Part of a small language model's weights.
Size: 15 layers, MLP 512 GELU, vocabulary 4096, 3.11M parameters.
Architecture: LayerNorm before each block, rotary positions, no biases in attention or MLP, tied embeddings, attention and MLP in parallel.
Each number is 128 + 24 x the weight over its row's rms, rounded and kept within 0 to 255. Layers, rows and columns count from 0. The size above them is the row's rms in percent of the matrix's.

# layer 3 MLP down (transposed), 512x128, rms 0.161, rows 267-293, columns 0-127
size [ 96 117  96  83  95  86  97 108  98  96 106 108 109  97 102 100  99  99  92 113  99 104 100  90 105 105  96]
[[170 109 132 136 145 129 127 160 158 155 116 115 151 134 161 116 133 150  61 140 144 133 159 105 116 127 106 150 136 143 165 117 133 147 104 125 156  91 155 139 119 132 123 115 137 138 129 138 132 125 133 108 138 138 137 131 103 159 169 106 119 165  86 144  97 121 151 137 141 140 139 168 137 103 147 119 140 126 156  98 130  89 151  83 132 151 125 155 180 158  95 143 128 114 154 176 103 102  77  81 120 134 115 183 187 149 147 123 119 102  89 145 129 133 128 106 145  98 129 104 135 167 126 106 127 113  83  92]
 [152 129 148 139 123 138 121 148 141  82 103 129  63 128 135 166 164 148 129 140 178 126  92 121 169 156 115 164 125  90  88 114 140 124 134 145 100  82  78 133 104 104 147 105 152 107 145 138  96 125 127 111 109 123 130 128 125 121 109 156 110 153 101 112 144 122 145 146 164 108 129 122 151  95 107 131 117  77 135 149 171 117 119 106  95 115 133 121 146 121 119 114 134  91  95 128 140 138 127 118 111 146 141 145 139 122 138 162  90 161 114 185  98 157  53 138 104 105 112 107 110 105 152  96 154 131 109 133]
 [140 102 164  98 163 136 134 139  80 146 112 137 134 131 161 118 126 137 115 117 112 120 108 106 114 128  99 131  91 136  84 123  97 145 103 122 164 120 128 153 107 143 144 117 128 188 131 112 109 123 146 124 112 144  89 119 124 151 103 169 152 180  82  81 127 151 144 140 145 106 114  78 150 104 151 128 110 135 133 119 101 109 135  94 162 144 132 109  93 143 122  97 129 100 168 142 116  83 177 167 106 154 128 121 134 124 144 145 139 124 109 153 118 158 120 139 152 128 131 114 118 106  80  96 133 155 136 200]
 [138 130 149 132 137 110 136 113 141 127 126  98 139 148 143 129 109 130 126  92 132 120 149  79 124 165 125 113 146 116  66 144  97 123  84 120 136 134 145 142 122 110 161 105 142  93 140 120 116  98 151 137 162  86 101 149 105  95 133 141 126 178 128 106 141 122 177 128 188 137 134 117 160  81 148 110 131  87 131 116  54  93 143 147 127 152 122 144 130 129 126  94 118 147 130  98 112 136 157  77 117 122 145 125 136 114  72 114 152 148 136  95 145 105 169 177  97 122 155 141 111 129 110 127  87 122 129 113]
 [111  93 101 128 106 150 115  83 118 108 112 153 186 112 120 142 113 129 176 138 130 115 156 130 111 123 167 155 149 126 128 149 114 100 136 128 147  99 166 126 115  76 123 159 157 127 122 149 116  99 133 132 126 140 146 162 136 110 121 135 126 147 131 120 132 149 142 134 127 149 107 132 105 131 145 133 139 137  77 135 172 154 109 166 129 145 121 153 108 143 162 163 105  78 127 104 101  87 172 182 110 156 118 132 126  76 131 145 136 133 134  94 127 131 159 148 148 108 151 197 116 108 108 120 165 163  80 121]
 [145 119 150 142 148 162 128 132  79 105 112 141  92 147 145 101 148 125 137 135 119 102 186 121 119 109 136 113 140 109 145 123 121 126 156 134 121  93 174 140 138 129 148 165  86 109  97 115 148 132 128 142 157 140 111 133  90 142 102 104 160 140 131 164 164 129 114 174 101 147 125 146 102 142  96  65 124 178  92 159  95 115  85 127 132  89 109 132 138 137 105 138 130 144 129 141 136 126  55 162  78 125  94 120 125 117 129 117 111 114 127 130 121 110 185 143 112 137 151 148 135  99 140 137 109 148  84 132]
 [150 141 140 152 111 173 110 111 138 164 132 144  99 128 111  86 117 145 128 120 104 105 138 140 169 124 107 123 162 169 146 121 113 116 144 123 175  98 123 137  78 123 137 113 136  93 168 171 171 111 145 122 162 130 109 134 143 111 142 166  81 142 138 150 102 121 141  73 123 136 131 125 153 128 160 150  80 118 154 155 122  95 158 163 108  97  96 113 122 136 131 161 105  71 117  74 149 136 141  98 136 149 132 113 130 125 108 170 119 109 147 124 139 146 146 166  93 135 134  86 154 126 125 114 102 128  99 142]
 [108 131 114  64 133 118  99 113 164  95 114 116 155 123 144 110 130 128 126 108 143 120  74 143 114 115 125 151 154 147 112  95 151 137  92 113  96 134  97 103 146 127 105 130 143 144 143 115 134 133 126 159 109 131 170 159 109 137  94 112 120 110 116 172 112 146  85 129 130  95 155  94 115 104  61 109 105 141 105 160 141 124 133 142 123 128 163 132  81 148 116 144 118 141 118 152  64 157 135 127 183 140 160 175 145 142 125 106  95 150 171 111 149 111 134  99 143 125 114 108 138 152 116  98 106 119 174 121]
 [120 161 158 129 128 152 156 131 145 113 121 124 102 154 148 125 156 160 140 122  63 130 147  84 168 129 114  94  99 118 109 162 123 136 115 127 117  92 151 105 125 133  91 166 126 115 121 148 135 119 157 108 132 144 154 146 146 141 115 149 159  88 175 173  94 185  98 130 173 139 132  80 143 123 128 143 167 139 109 158 128 128 151 129  79 148 130  86 151 149 144 145 128 128  78  92  97 138 130 124 118 106 119 117 110  94  91 152 156 133 125  94 163 121 123 141 151 105 144 127 138 107 137 130  98 161 110 153]
 [119 152 111 132 143 129 130 157 116 143 114 107 141 117 113 150 121 130 139 112 172 132 100 145 144 180 159 134 130 110 113 136 145 105 138 204 170 133 121 139 159 133 141 104 152 120 182 154 162 153 107 107 105 125 104 118 133  97 137 148 139 160 151 156 133 101 127 118 104 138 125 118 139 132 143 129 139 143 142 147 126 161 137  98 132 154 155  93 151 125 153 110 141 100 135 112 163 104 161 118 173  60 160 107 109 119 115 124 116 121 163 151 101 100 140 130 149 182 156  92 178 132 138 110 141 162 145 187]
 [ 86 112 119 110 107 175 137 128 136 202 127 147 127 145 119 165 105 125 112 139 119 101 122 141 105 115 143 144 127 117  70 106 131 145 143 135 130 133 142 136 177 130 111 171 125 165 121 144 126 105 180 129 118 125  83 101  96 148  97 108 127  97 123 130 123 144 142 142 147 155 126 130 124 115 152  79 108 164  82 127  78 104 142 107 106 138 153 114 111 135  95  81 155 107 111 182 115 108 127 127 162 132 178 121 134 130 111 113 145 135 137 127 122 129 135 123 143 140 138 196 162 135 151 157 143  89 119 122]
 [138 117 110 154  82 127 106 140 131 107 122 133 140 125 118 105 146 121 134 114 116  66 143 163 136 131 199 110 134 172  98 147 110 106 106 153 158 145 155  79 140 176 118 101 158 149 162 115 158 103  91 140 118 135 140 149 110 134 113 134 112 108 154 129 146 144 107 165 100 175 105 127 134 127 107 162 123  94 124 117 108 110 110  84  93 143 156 118 145 166 153 130 130 109 157 131 137 112 111 106 152 114 164 149 154 162 117 138 125 158 152 127 140 144 117  78  83 132 154 123 122 150  94 137 105 150 142  82]
 [ 97 125 152 154 120 145  83  95 130 130 106 135 125  90  78 120 162 132 132 113  99 113 142 119 143 100  89 155 113  98 127 130  98 135  52 119 136 128 177 170 118 127 117 124  99 138 115 167  92 110 160 130 110 184 146 146 121 112 142 126 151 122 143 155 105 126 124 134 154 111 118 115 103 131 143 166  94  89 130 135 172 127 106 159 108  98 119  97 142 161 133 172 128 140 164 116 129 133  71 125 159 175 122 101  89  98 103 119 141 118 126  92 112 155 110 102 109 115 145 149 138 116 140 135 120 120 152 117]
 [110 122 119 155 170 146 122 155 111  76 118 102 149 152 161 173 132  95 154  98 120 119 132 162 102 130 161 188 148 100 105 117 118 110  85 150 175 145  92  97 130  92 113 131 143 101 147 186 134 110 128 135 136 116 121 130 150 114  87 125  74 158 126 103 168 121 116 119 132 101 159 143 126  90 122 120  91 130 107 133 147 165 112 112 119 132 109 110 129 128 141 135 132  83 128 117 158  91 159 123 130 144 112 147 147  93 149 112 117 155 155 146 108  94 133 145 138 162 166 104  96 150 138 149 131 104 123 103]
 [123 131  84 118 149 138 113 149 138 114 168 178  81  84 145 106 126 107 137 115 114 115 137 159 108 125 161 108 116 109 154 146 108 145  99 123 119 141 144 117 154 114 129 188 127 139 123 137 104 151 107 137 129 135 103 154 123 169 147 122 143 128 176 126 151 101 114 122 161 121 133 137 138 153 114  98 123 132 111 131 103 131 126 149 119 153 150 126 153 100 117 128 129 116 147  42 163 143 158 109 103 200 111 129 145 121 173 137 121 161 146 160  99 111 112 126 111  87 128  79 162 112  86 112 103 147 142 145]
 [124 140 109 115 122 135 112 150 116 128 146  99 132 112 165 150 161 113 161 153 134 139 156 171 123 132 137  64  76 136 141 131  81  91 133 119  96 106 110 120 135 124  82 142 168 151 131 113 120 155 111  99 133  92 115 117 100 119  79 178 123  76  99 132 110  87 111  92 108 109 119  99 132 112  78 111 166 112 114 128 102 130 117 121 117 102 104 140 139 114 154 126 133 117 146 139 122 152 151 152 138 101 105 112 101 130 123 153 184 103 149 128 136 115 109 126 123 122  90  66 157 151 138 123 156 121  98 150]
 [145 119 175 131 173  95 135 156 149 152 106 142 158  97 153  96 158 112 157 128 168 138 150 113 135 152 134 146  90 130 159 130 114 160 154 119 168 155 149 155  89 150 145 128 159 112 146 195 134 145 154 158 141 111 139 122 117 163 113 109 150 163  98 108 125 141 119 178  98  95 136 143 115  73 129 111 123 146  93  76 137 117 127 136 138 144 122 129 115 110 120 117 142 161  98 106 204 112 144 125 120 167 136 131 125 121 135 123 140  91 125 142 108 109 140 137 137 166 141 159 136 120 118 110 147 129 139  88]
 [ 96  72 152 123 130 145 143 148 120 100 168 117 137 136 135 125 112 146 133 151 127 145 105  79 150 116 113 112 157 102 118 179 145 104 126 146 126 134  98 122 134 133 137 156 163 138  93  77 119 131 101 138 127 159 101  96  83 142 140 125 129 131 178 143 140 139 144 117 149 123 146 170 116 151 143 123 115  91 126 130 126 129 127 112 108 206  77 117 134 126 130 159 126 126 132 179 151 125 127 128 142 135 153  79 157 139 156 119 170 133 135 103 107 151 127 148 101 122  97  89 140 139  76 162 128  93 139 167]
 [122 118 134 137 111 126 140 104 142 130 115 137 155 117 120 160  98 105 129 146 113  86 120 110  95 116  99  93 167  79  84 140 104 148 137 127 161 123 141 153 111 118 172 128 120  74 158 159 150 136 137 109 105 107 101 129 140 121 165 138 116 145 137 159 168 103 176 126 119 139 146 142  85 131  85 134 140 107 146 150  95 187 137 141 124 111 122  99 153 130 138 158 102 134 129 128 129 137 108 120 130  84 142 124  55 177 119 137 133 141 141 152 176 134 157 117 135 147 103 140 113 129 172 164 100 145  91 141]
 [135 136 124 126 109 164 140 101 118 107 115 144 175 120 105  99 115 103 121 119 177 122  90 158 129 116 109 161 137 137 110 137 165 112 136 129 126 156 123 124 130  84 118 120 135 144 130 133 141 149 107 159  92 150 143 130 172  77 125 107 154 144 157 114 138 131 150 155 148 114 127 110  91 175  91 121 133  91 128 124 140 136 120 121 124 101  95  95 139 123 106  75 171 112 120  78 181 139 131 137  54 129 143 160 132 105 124  83 100 122 130 134  98 131 158 133 168 123 142 119 148 173 128 144  95  97 160 137]
 [143  76  92 148 138 137 116 149 166 109 151  67  82 142 113 126 127  93 121 132 161 130 108 131 127 174 128 117 136 161 113 125 122 105 160 104  80 148 114 118 174 103 108  76  91 149 125 111  95 122 130 124  84 123 106 136 149  89 128 134 130 116 138 128 151 126 156 179 160  98 129 154 148 125 158 129 150 128 163 147 142  98 115 119 148 116  99 114 123  75 136 136 126 139 158 103 151 120 122 135 140 155  81 103 111  97 105  86 147 112 128 111 130 141 129 122 120 117 134 143  76 165 140 163 141  93 128 152]
 [117 164 138 125 123 130  98 145 156 188 103 111 100 147 158 169 168 127 137 151 152 136 153 129 118 120 112 149 103 150 160 130 139 165 138 139 136 127 151 113  92  97 118 112 145 132 107 153  97 143 109 142  91 103 107 146 102 139 138 110 112 108 148 146  73 103  82 132  98  73 103 135 118 133  93 141 132 117 112  72 127  93 133 130 105 109 144 139 149 123 119 125 142 141 123 162 118 120 137 122 132 132 139 151 126 102  59 137 128 150 104  87 140 165 110 155 135 115 112 115  82 150 147 138 198 127  92 126]
 [113 138 137 135  91 120 110 140 168 112  82 106 157 167  82 167 157  90  90 136 154 131 149 131 114 123 101 128  92  95 122 146 117 134 153 140 118 144 105 169 144 158 119 116 135 148 129 129 121 121 122 101 154  95 146 115  84 126 125 174 162 136  94 137 173 142 121 132 155 159 135 110 122 102 139 127 119 100 104  97 138 107  97 133  98 118  94 104 167 163 152 148 191 157 112 152  95 124 106 129 137 101 134 184 121 102  99 130 105 151 141 128 110 176 138 120 129 162 112 135 133 118 132 105 101 166 133 103]
 [104 114 130 136  95 127 124  90 119 162 145 130 117 140 165 123 118 129 156 142 127 104 129 127 119 160 122 155 126 127 119 155 117 161 138 167 124 178 128 116 187 123 122 132 135 160  89 102 116 128 114 127 103 150 146 138 136 124 139 138 120 104 146 117 133  87  99  89 151 157 101  91  82 112 119 129 121 129 121 137 104 135 159 124 143 119 167 141 104  66 130  94 135 145 102 159 100 134 120 111  80 105 179 103 116  80 137 110 145  92 104 130 159 136 183 177  94 147 145 148  97 121 117 170 139 105 133  91]
 [106 122 114 175  84 120 113  84  95 120 143 161 126 116 132 161 112 123  86  71 144 141 145 114 139 145 149 127  95 148 118 102 146 147  85 107 158 133 134 129  82 106 163 156 124 126 116 134 161 124 109 129 117  87 167 119 117 120 145 175 100 114 186 122 118 139 127  78 119 135 142 168 114 114 117 134 114 128 122 117 119 113 119 116 151 175 156 102 132  62 132 129 153 150 124 130 165 146 115 136 114 103 129  99 170 129 124 180 179 146 148 146 108 144 147 144 117 152 123 112 111 134 108 149  95 112 100 121]
 [166 117 197 127 115 151 137 130 127 123  88 109 136  83 142  62 135 161 129 124 146 152 154 124 124 138 100 166 120 155 150 115 145 110 103 139 127 171 152 136  70 110 127 109 137 126 164 106 110 154 140 120 134  96 148 152 158 106 164 129  98 136 108 113 129 127 129 111 118 183 116 104 104 123 125 171 125 190 145 106 162 100 112 121 118 132 108 137 109  99 113 108 118  87 125 109 118 109 111 123 154 162 101 156 168 144 114 151 138 129 113 121 111 134 125 135 155 128 141 116  73 118  76 135 109 120 140  97]
 [126 145  76 137 121 136 114 156 146 169 113 113 106 172 163 154 107 121 103 151  86 171 131 164 135 130 110 141 115 107 108 114 130 102 145 136  95 126 150 110 126 181 109 182 121 145 114  81 113 133 160  83 100 159 151  95 117 126 121 103 142 114 130 140 128 104 145  76 103 131 100 128 120 141 139 146 102 142 128 116 128 107 103 106 148 133 145 171 127 144 127 168 115 119 130 168  98 130  93 176 102  89 146 138 114 111  98 113 160 121 142  95  61 155 123 161 121 127 142 119 141 137 134 129 160 160 131 134]]
# layer 3 MLP up, 512x128, rms 0.124, rows 268-294, columns 0-127
size [111  95  95 101  92  97 107 109  90 104 113 108  96 107  99  94  93  90 113 106 107 112  85 105  98  89 107]
[[138 155  99  85 126  91 108 109 108 158 149 110 117 149 124 158 134 103 144 168  89 144 143 137 129 120 121 149  88 114 146 136 161 130  96 166  95 126 109 129 136 178 131 149 103 108 136 129 162  93 128 156 105 155 124 133 119 150 107 115 109 164  65 121 142 158 174 176 152  97 154 131 149 144 125 122 163  99 113 156  91 150 129  68 163 146 141  97 147  95 129 127 139 126 132 135 117 103 138 144 131 127 154 142 137 101  96 177 137 126 156 151 101  97 129 101 140 105 113 167 119  94 124 106 128 134 149  99]
 [114  81  94 118 102 144 108 147 100 120 100 118 157 136 109 100 111 151 124  90 141 153 144 137 114  89 158 115 138  99 169 114 126 126 104 137 146 127 138 155 158 164 135 136 130 196  93 161 128 118 145 130 168 110 128 127 138 133 125 138  82 157 101 144 104 151 108 125 138 124 137 139 156 148  85 126 117 100 123 119 135 170 144 116 116 115 142 133 168 126 138 151  92 157 127 105 109 141 125 171  97 100 145 126 122 127  99 104 130 156  86 152 118  70 138 163 178 129 153 140  74 164 165 116  88 126 134 140]
 [172 164 153 137 161  93 114 123 146 115 110 151 148 118 134 114 117 131 130 117 162 119  93 181 129 138 135 146 123 115 156 132 138  70 164 105  86  83 127 124 115 136 139 172 115 120  73 138 161 125 143  98  96 184 136 121 105 162 132 109 119  92 127 114 111 130 133 107 103 134 105 142 120 148 104 149  90  99 107 129 156 145 122 141 173 102 114 110 140 144 138 124 111 159 113 101 121 116 113 165 105 157 148  86  81 147 168 146  99 129 113 165 144 127 128  74 127 156  99 111 130 120 106 127 166 123 127 145]
 [160 135 115 116 127  62 110 100 127 162 163 144  98 162 142 126 145 169 103 101 102 140 119 124 140 126  97 139  95 106 140 165 114 140 131 113 118 102 135 152 114 147 100 120 132 140 113 127 152 170 163 143 108 105 149 123  90 149 127 138 116  90 128 171 154 167 134 123 105  94 135 154 134 162 130 125 129 101 204 128 128 117 100 116 120 106 111 141  92 122 106 125 158 156 110 108 118 142 126  77 147 112 181 114 126 130 153 126 123 114 166 164 119 141 112 156  78 171  88 101 137 123 138 135  99 150 130 102]
 [113  92 132 140 120 102 148  95 157 155 170 144 173  92 148 138 101 104 111 117 147 157 114 105 163 127 166 127  78 138 132  96 132 102 111 132 153 141 125 149 122 110 103 124 119 122 163 130 144 112 110 110  61 132 101 127 106 156 120 126  84 136 107 144 129 134 148 103 144 126 115  96 138 130 149 185 109  96 150 106 172 157 150 133  80 135 128 122  99 133  92 104 152 175  81 112 105 144 147 109 136 133 119 175 150 118 161 123 159 108 138 168 165 145 106 109 127 121 159 121 101 121 109 165 121 123 148 121]
 [101  74 121 118  90 127 144  89 151 114 137 130 144 141 165 156 153 115 128 151 111 128 129 121  99 150 135 132 140 113 144 154 126 165 131 135 105 171 149 132 153 107 103 125 141 175 128 108 143 105 127 141 104  96 101  78 131 174 125 128 116  97 122 145 107 123 112 137  95 138 152 165 135 116 160 114 152 115 129  97 120 156 116 112 118 126 113 132 126 117 121 143 168 175 128 161  94 157 104 143 140  96 148 104 123  78 121  72 117 123 157 130 110 152 149 129 176 183 136 129  95 128  49 131 160 145 130 131]
 [147  81  92  67 110 125 148 106  97  80 143 120 104 106 135 125 150 133 107 132 130 123 108 118  98 105  96 137 148 144 139 125 140 158 135 118 123 104 108 145 127 134 133 167 131 137 121 178 145 114 128 142 102  83 137 158 174 129 148  99 125 142 113  95  93  74 122 103 104 164  99 119 117 177 161 120 107  92 126 144 103 129 121 159 109 124 184  99 141 115 141 157 118 126 130 136 159 132 138 139 126 133 111 147 116 146 186 110  93 139 125 157 143 132 104 124 117 187 123  89 110 131 104 146 177 115 117 104]
 [162  80 138 125 134  78 190 149 126 132 130 130 130 141 114 165  98 122 117 103  83 113 101 149  90  89 187 119 151 112  86 158 106 129 119 159 131  93 103 121 141 121 148 118 109  76  77 138 151 174 114 133 140 123 133 155  97 105 134 128 156 128  93 141 123 175 118 167 126 122  94 136 161 134 137 147 149 101 142 143 141 149 100 106 134 115 140 149 156  94 109 149 130 130 129 152 142 159 108 128 137 100 116 122 131 104 140 146  78 147 117 133 138  78 142 140 122 138 154 110 152 116 154  91 100 131 146 114]
 [146 156 157 143  94 142 113 138 142  95 209 112 169 131 106 122 155 186  93 147 106 126 145 136 141 100 142 105 125 139 174 147 116 115 119 105 137 119 131  90 117 166 119 123 113 135  82 122 106 160 140 115 130 157 144 102 114 161 132 141  86 148 127 129 127 151 146 132 150 141 132 112 150 106 125 115 128  89 144 128 128 100 102 151 102  84 107 142 105 143 121 122 141 146  88 113 122 146 144 131 111 190 128 126 143 101 153 137 141 153 112 144 158 183 163 133 118  89  85 135 125 165 104 164 112 118  86 130]
 [100 165 132 147 100 101 146 131 115 163 142 138 153 137 125 120 120 106 146 151 128 128 113 132 111 104 110 109 131 165  81 151 121 103 108 115 123 111 124 113 142 120 148 136 123 139 198 108 124 170 111 153 133 130 145 145 148 137 163 114 113 116 105 158 116 150 181 134 136 181 133 129 138 148 124 102 102 139  82 130 137 142 136 138 175 137 127 145  83  94  76 101 113 109 140 137 112 121  97 131 148 127 120 149 140 156 124 130  77  79 119 162 100 177 118 150 106  67 123  86 133 100 135 141 179 130 127  97]
 [160 158 153 153 116 161 128  64 112 159 102 134  89 139 100  88 133 151  93 154 122 117 131 140 112 118 137 109 126 125  68 144 139  98  58 123 145 123  96 141 124 155 101 162 190 105 122 150 157 107 109 113 119 127 143 143 157 135 137 148 114 122 142 152 120 103 142 133 128 134 167 106 140 140 109 118 125 105  94 126 112 112 144 125 141 146 134 123 173 133 102 111 137 106 132 149 144 159 104  99 137 138 166 155 116 134 116 147 113 180 116 145 116 161 173 104  97 121 162 127 171 141 143  94 112 128 176 114]
 [116 112 102 144 118 135  88  97 144 113 155 160 143 117 101 130 151 125  92 138 116 148 132 135 106 112 123 110 126 186  71 198 171 151 141 116  99 148 137  83 120 131 155 152 132 122 146 149 112 133 107 121 151 130  99 136 129 165 137 132 161 117  66 128 133 167 122 154 172 134  85 135 151 115 131 146 108 138 126  86 130 160  91 118 125 160  97 105  68 108 115 129 123 136 139 164 124 141 139 140  98 104 117  97 104 150 150  65 162 120 119 138 124 131 104 109 111 119 128 133 150 102 115 106 155 122 141 135]
 [101 146 135 113  79 124 110 115 152 131 108 142 142 110 105  99  73 151 124 122 126 132  90  49 171 124  88 104 139 154 139 131 162 118 160  95  92 132 159 105 119 157 142 125 103 172 165  94 121 140 128 137 112 114 166  90 117 134 148 130 175 110 137 138 100 112 148 157 156 129  91 139 100 104 144 156 147 108 147 112 140 123 149 149 121 168 120 140 112 109 120 109 137 136 110 144  99  98 140 135 129 180 105  93 143 115 133 105 117 158 114 120 135 159 115 108  99 125  94 137 145 106  70 119 108 152 107 109]
 [130 135 117 111 150 102 157 158 137 141 113  84 145 167 110 180 120 149 146 119 123 123  84 151 145  94 155  88 103 149  96  97 134 137 123 168 157 134  99  86 152 110 145 146 112 158 104 123 142 116 140 149 143  73 144 177 146 154 161 113 100 157 158 140  99 136  96 107 116 128 105 125 130 104 163 166 128 133 130 112  46 122 125 132 119 103 128 110 120 113 121 118 116  87 111 137 118 175 115 111 125 149 153 126 136 122  98 117 100 129 129 149 160 152 113 138 177 160 133 102 165 145 150 137 102 133 140 122]
 [106 140 155 143 118 138 130 156 132 126 126 175  79 117 129 119 113 134 150 126 119  96 101  87  90 120 131 109 144 103  80 122 135 126 134  89 137 158 170 170  99 142 129  86 126 100 117 139 139 111 154 110 144 117 141 123 146 124 136  81 117 117 147 137 107 118 111  93 150 156 128 116 122 180 156 143 120 126 140 118 109 128 132 139 107  59 171 182 148 170 133 113 132  99 144 117 137 125  99  74  92 179 160 144 120 138 101  90 101 162  97 141 126 138 143 124 103 128 125 142  94 146 105 135 121 144  82 131]
 [153 111 147 158 150  84 137 152 130 181 148 144 128 169 135 121 159 114 128 114 151 128 106 148 117 112 142 135 136 122  99 146 154 172 145 156 147  92 125 149  89 202 134  93 133 137 110 117  89 105  83 164 151 121 161 113 135 133 133 104 134 104  73 166 152 167 122 149 140 145 144 157 114 170 139 133 130 114 113 111 160 158 158 102 104 122 150 104 111 153 119 119  83  96 117 110 146 140 126 111 108 162 135 132 134 110 134 129 147 117 160 122 138 125 157 101  78 109 129 105 147 130 127 101 157 122  82  99]
 [133  63 107 132 148 169 141 121  90 105 153 109 106 134 114 149 118 126 142 124 129 113 133 159 117  66 125 107 167 103 144  82 150 153 172 148 134 139 110 121 136 128 133 161 146 103 115 111 142  98 141 133 114 156 120 153 101 145 155 136 153 102 136 131 132 132 134 176 132 136 126 149 120 151 129 149  52  92 120 144 121 137 109  98 157 126  41 114 118 115 103 133 179  75 116 122 171 137 143 145 144 102 125 149 119 123 163 145 127 154 113 107 124 122 133 107 115 149 131 108 129 136 118 126 144  77 112 122]
 [ 91 139 105  40 116  95 125 140 114  90 152 131 154 107 160 117 122 147 116 139 101 176 111 125 133 114  88 140 172 125 114 108 136  86 145 127 112 173 127 144 139 117 116 144 130 101 128  77 164 121 143 114 137 101 166 131 105 135 153 136 108 136  88 131 127 119 146 101  98 126 104 155 106 143 123 123 175 146 110 125 151 125 172  93 148 127 154 138 137 151 138 132 118 122  89  79 126 111 119 152  92 141 162 138 144 155 117 151 144 122 129  60 159 107 133  86 133 145 137 111 107 131 165 103 141 137 125 117]
 [109 119 141 111 136 173 137 127  83 134 128 137 133 106 129 139  94 136 138 128 158 130 138 135 142  94 165 132 100 169 164 126 143 163 118  97 118 122 147 147 125 102 163 134  89 117  96 133  79 117 131  95  76 110 139 130 127 124 132 160 146 147 142 106 135 111 126 118 105 118 129 153 125 118 106 148 124 159 136 132 169  59  86 131 161 152 116 104 171 141  86 134 107 132 106 106 109  79 107 125 115 143 136 114 152 115 134 145 159 155  98 142  85 141 133 149 120 134  77 100 110  88  86 102 101  85  91 110]
 [144 148 144 116 110  86 134 141 127 117  90 119 105 146 122 190 151 153 105 151  69 135 130 125 136 137 138 142 164  73 170 114 128 160 136 120 151 151 142 148 144 113  73 117 137 117 172 175 124 136 165 157 137 206 120 108 131 134 138 119 122 146 127 117 102  87 171 142 136 157 121 147 137 143 128 123  94 133 162 108 139 150 124  68 134 121 166 127 146 120 117 114 154 127 102 152 112 122 146 147 117 116 154 125 118 153 133 111  77 100 154 132 125 130 168 127 145  99 124  91 135 147 103 115 119 150 135  99]
 [109 160 106 109 149 122 108 156 126  99  86  79 114 136  93 127 137 104 178 117 142 124 138 138 111 128 149 117 144 150 168 150 136 137  80 147 101 122 146 138 139 170  94 142 160 131 145 143 139  85 133 119 111 105 148 167 144 131 121 147 120 155 121 113 148 128 150 167 119 108 173 125 144 160  89 101 112 123 143 128 155 142  95  79 139  95 175 125 116  94 171 180 128 126 107 122 111  90 104 155 118  78 103 103 141 150 153 125 120 135 130 150 118 112 124 189 124 137 152 168 117  94 106 120 135 109 128 119]
 [175 136 138 139  89  88 125 109 113 157 101 138 116 143 117 103 122 161 124 140 152 151 140 119 148  71  95 101 103 134 145 101 130 151 162 123 167 172 136 132 113 108 124 132 112 151 125 100 134 106 149 158 140  90 122 118 152 111 119 148 110 107 158 169 169 127 114 143 126  86 160 138 130 129 142 158 123 103 124  96 109  97 125 145 161 140 124 154 161 125 146 126 127 112  99 122 171 130 127 103 142 135 109 171 166 117 110 175 114 148  74 125  94 121 190 170 122 156 112 127 135 144 156 164  91 130 157 132]
 [160 158 159 121 154 144 130 132 137 100 121 111 112 120 107 172 106  94 107 137 138 115 125 153 144 107 146 149 114 126 162 117 164 149 122 101 125 107 130 113 107 123 170 156 116 124 155 121 126 128 114 111 138 100  84 168 143 155 150  74 137 162 138 136 132 149 166 163 122  81 150 115  98 150  97 120 153 170 117 113 100 122  70 132 104 122 106 108 144 158 134 154 149  80 156  77 126 100 146 128 137 147  82 134 126 181 117 115 116 126 159 146 118 131 100 102 123 111  96 114 163 145  84 143 111 144 136 169]
 [106 111 132  88 151 141 100 110 101 115 152 123 118 108 141 134 118 174 106 112 138 124 127 111  87 131 161 141  95 100 165 137 157 128  90 139 112 110  94 145 143 115 103 169 177 121 135 148 125 127 170 164 135 147 151 134 149 110 141 122 141 113 114  94 148 146 112 145 176 146 114 131 119 169 136 110 166 135 121 102 110  89 145 132 138 135  50  84 129 109 145  89 139 110 103 136 122 153 114 113 143 123 163 141 153 132 142 109 179 133 140  93 173 145 130 181 139 138 103  98 112 105 114 143 130  95 165 109]
 [ 92 141 143  87 103 135 157 128 105 113 122 113  84 142 147 168 125 147 123 152 166  97 106 115 163 135 164 127 131 165 143 117 129 117 108 155 153 120 130 170 162  85 113 120 155 130  89 120 125 134 122 153 173 181 128 108 106 136 110 105 129 144 100 118 134 137 160 120 114 116 146 139 124 135 159 129  96 111 158 155 117 173 167 147 135  95 124 109 125 126 142  99 149 150 102 132 129 170 116 152 110 144 149 169 145 133 185 129 119 122 106 115 166 113 125 185 114 136  81 109 148 156 107  66 122 146 134 120]
 [143 102 138 121 161 137 119  75 148 128 142 128 146  73 127 127 137 127 112 127 136 127 145 127  98 126 147  92 143 105 131 101 127 162 123 141 157 100 112 148 108 129 138  95 110 125 167 165 109 127 125 166 186 116  78 164 161 106 150 116 117 134  92 122 144 126 103 169 112 151 134  79  82  87 105 109 145  85 120 116 115 124 130 106 130 123 145 128 105 123 182 153 142 104 111 141 167 118 173 113 150 159 110  84 127 121 120 170  83 100 125  92 142 138 168 156 131 128 142 158  96 135 144 115 110 137 132 111]
 [ 96 126 109 134  89 131 153 126 183 127 163 107  87 126  93 134 113 136  86 136 170 143 118 121 143 109 133 111 101  96 131 133 112 118 124 113 146 151 134  90 131 134 113 131 119 119 131 131 132 172 138  81 144  70 109 125 163 150  98 105 110 126  93 128  92 131 131 151 151 131 135 153 143 106 159  88 156 149  86 104 137 141 166 105 136  92 168 133 103 163 142 110 120 154 105 118 130  89 138 119 143 124 106 120 100 114 104 146 142 177 132 150 163 151 122 150 179 168 159 104 122 106 158 113 124 144 154  81]]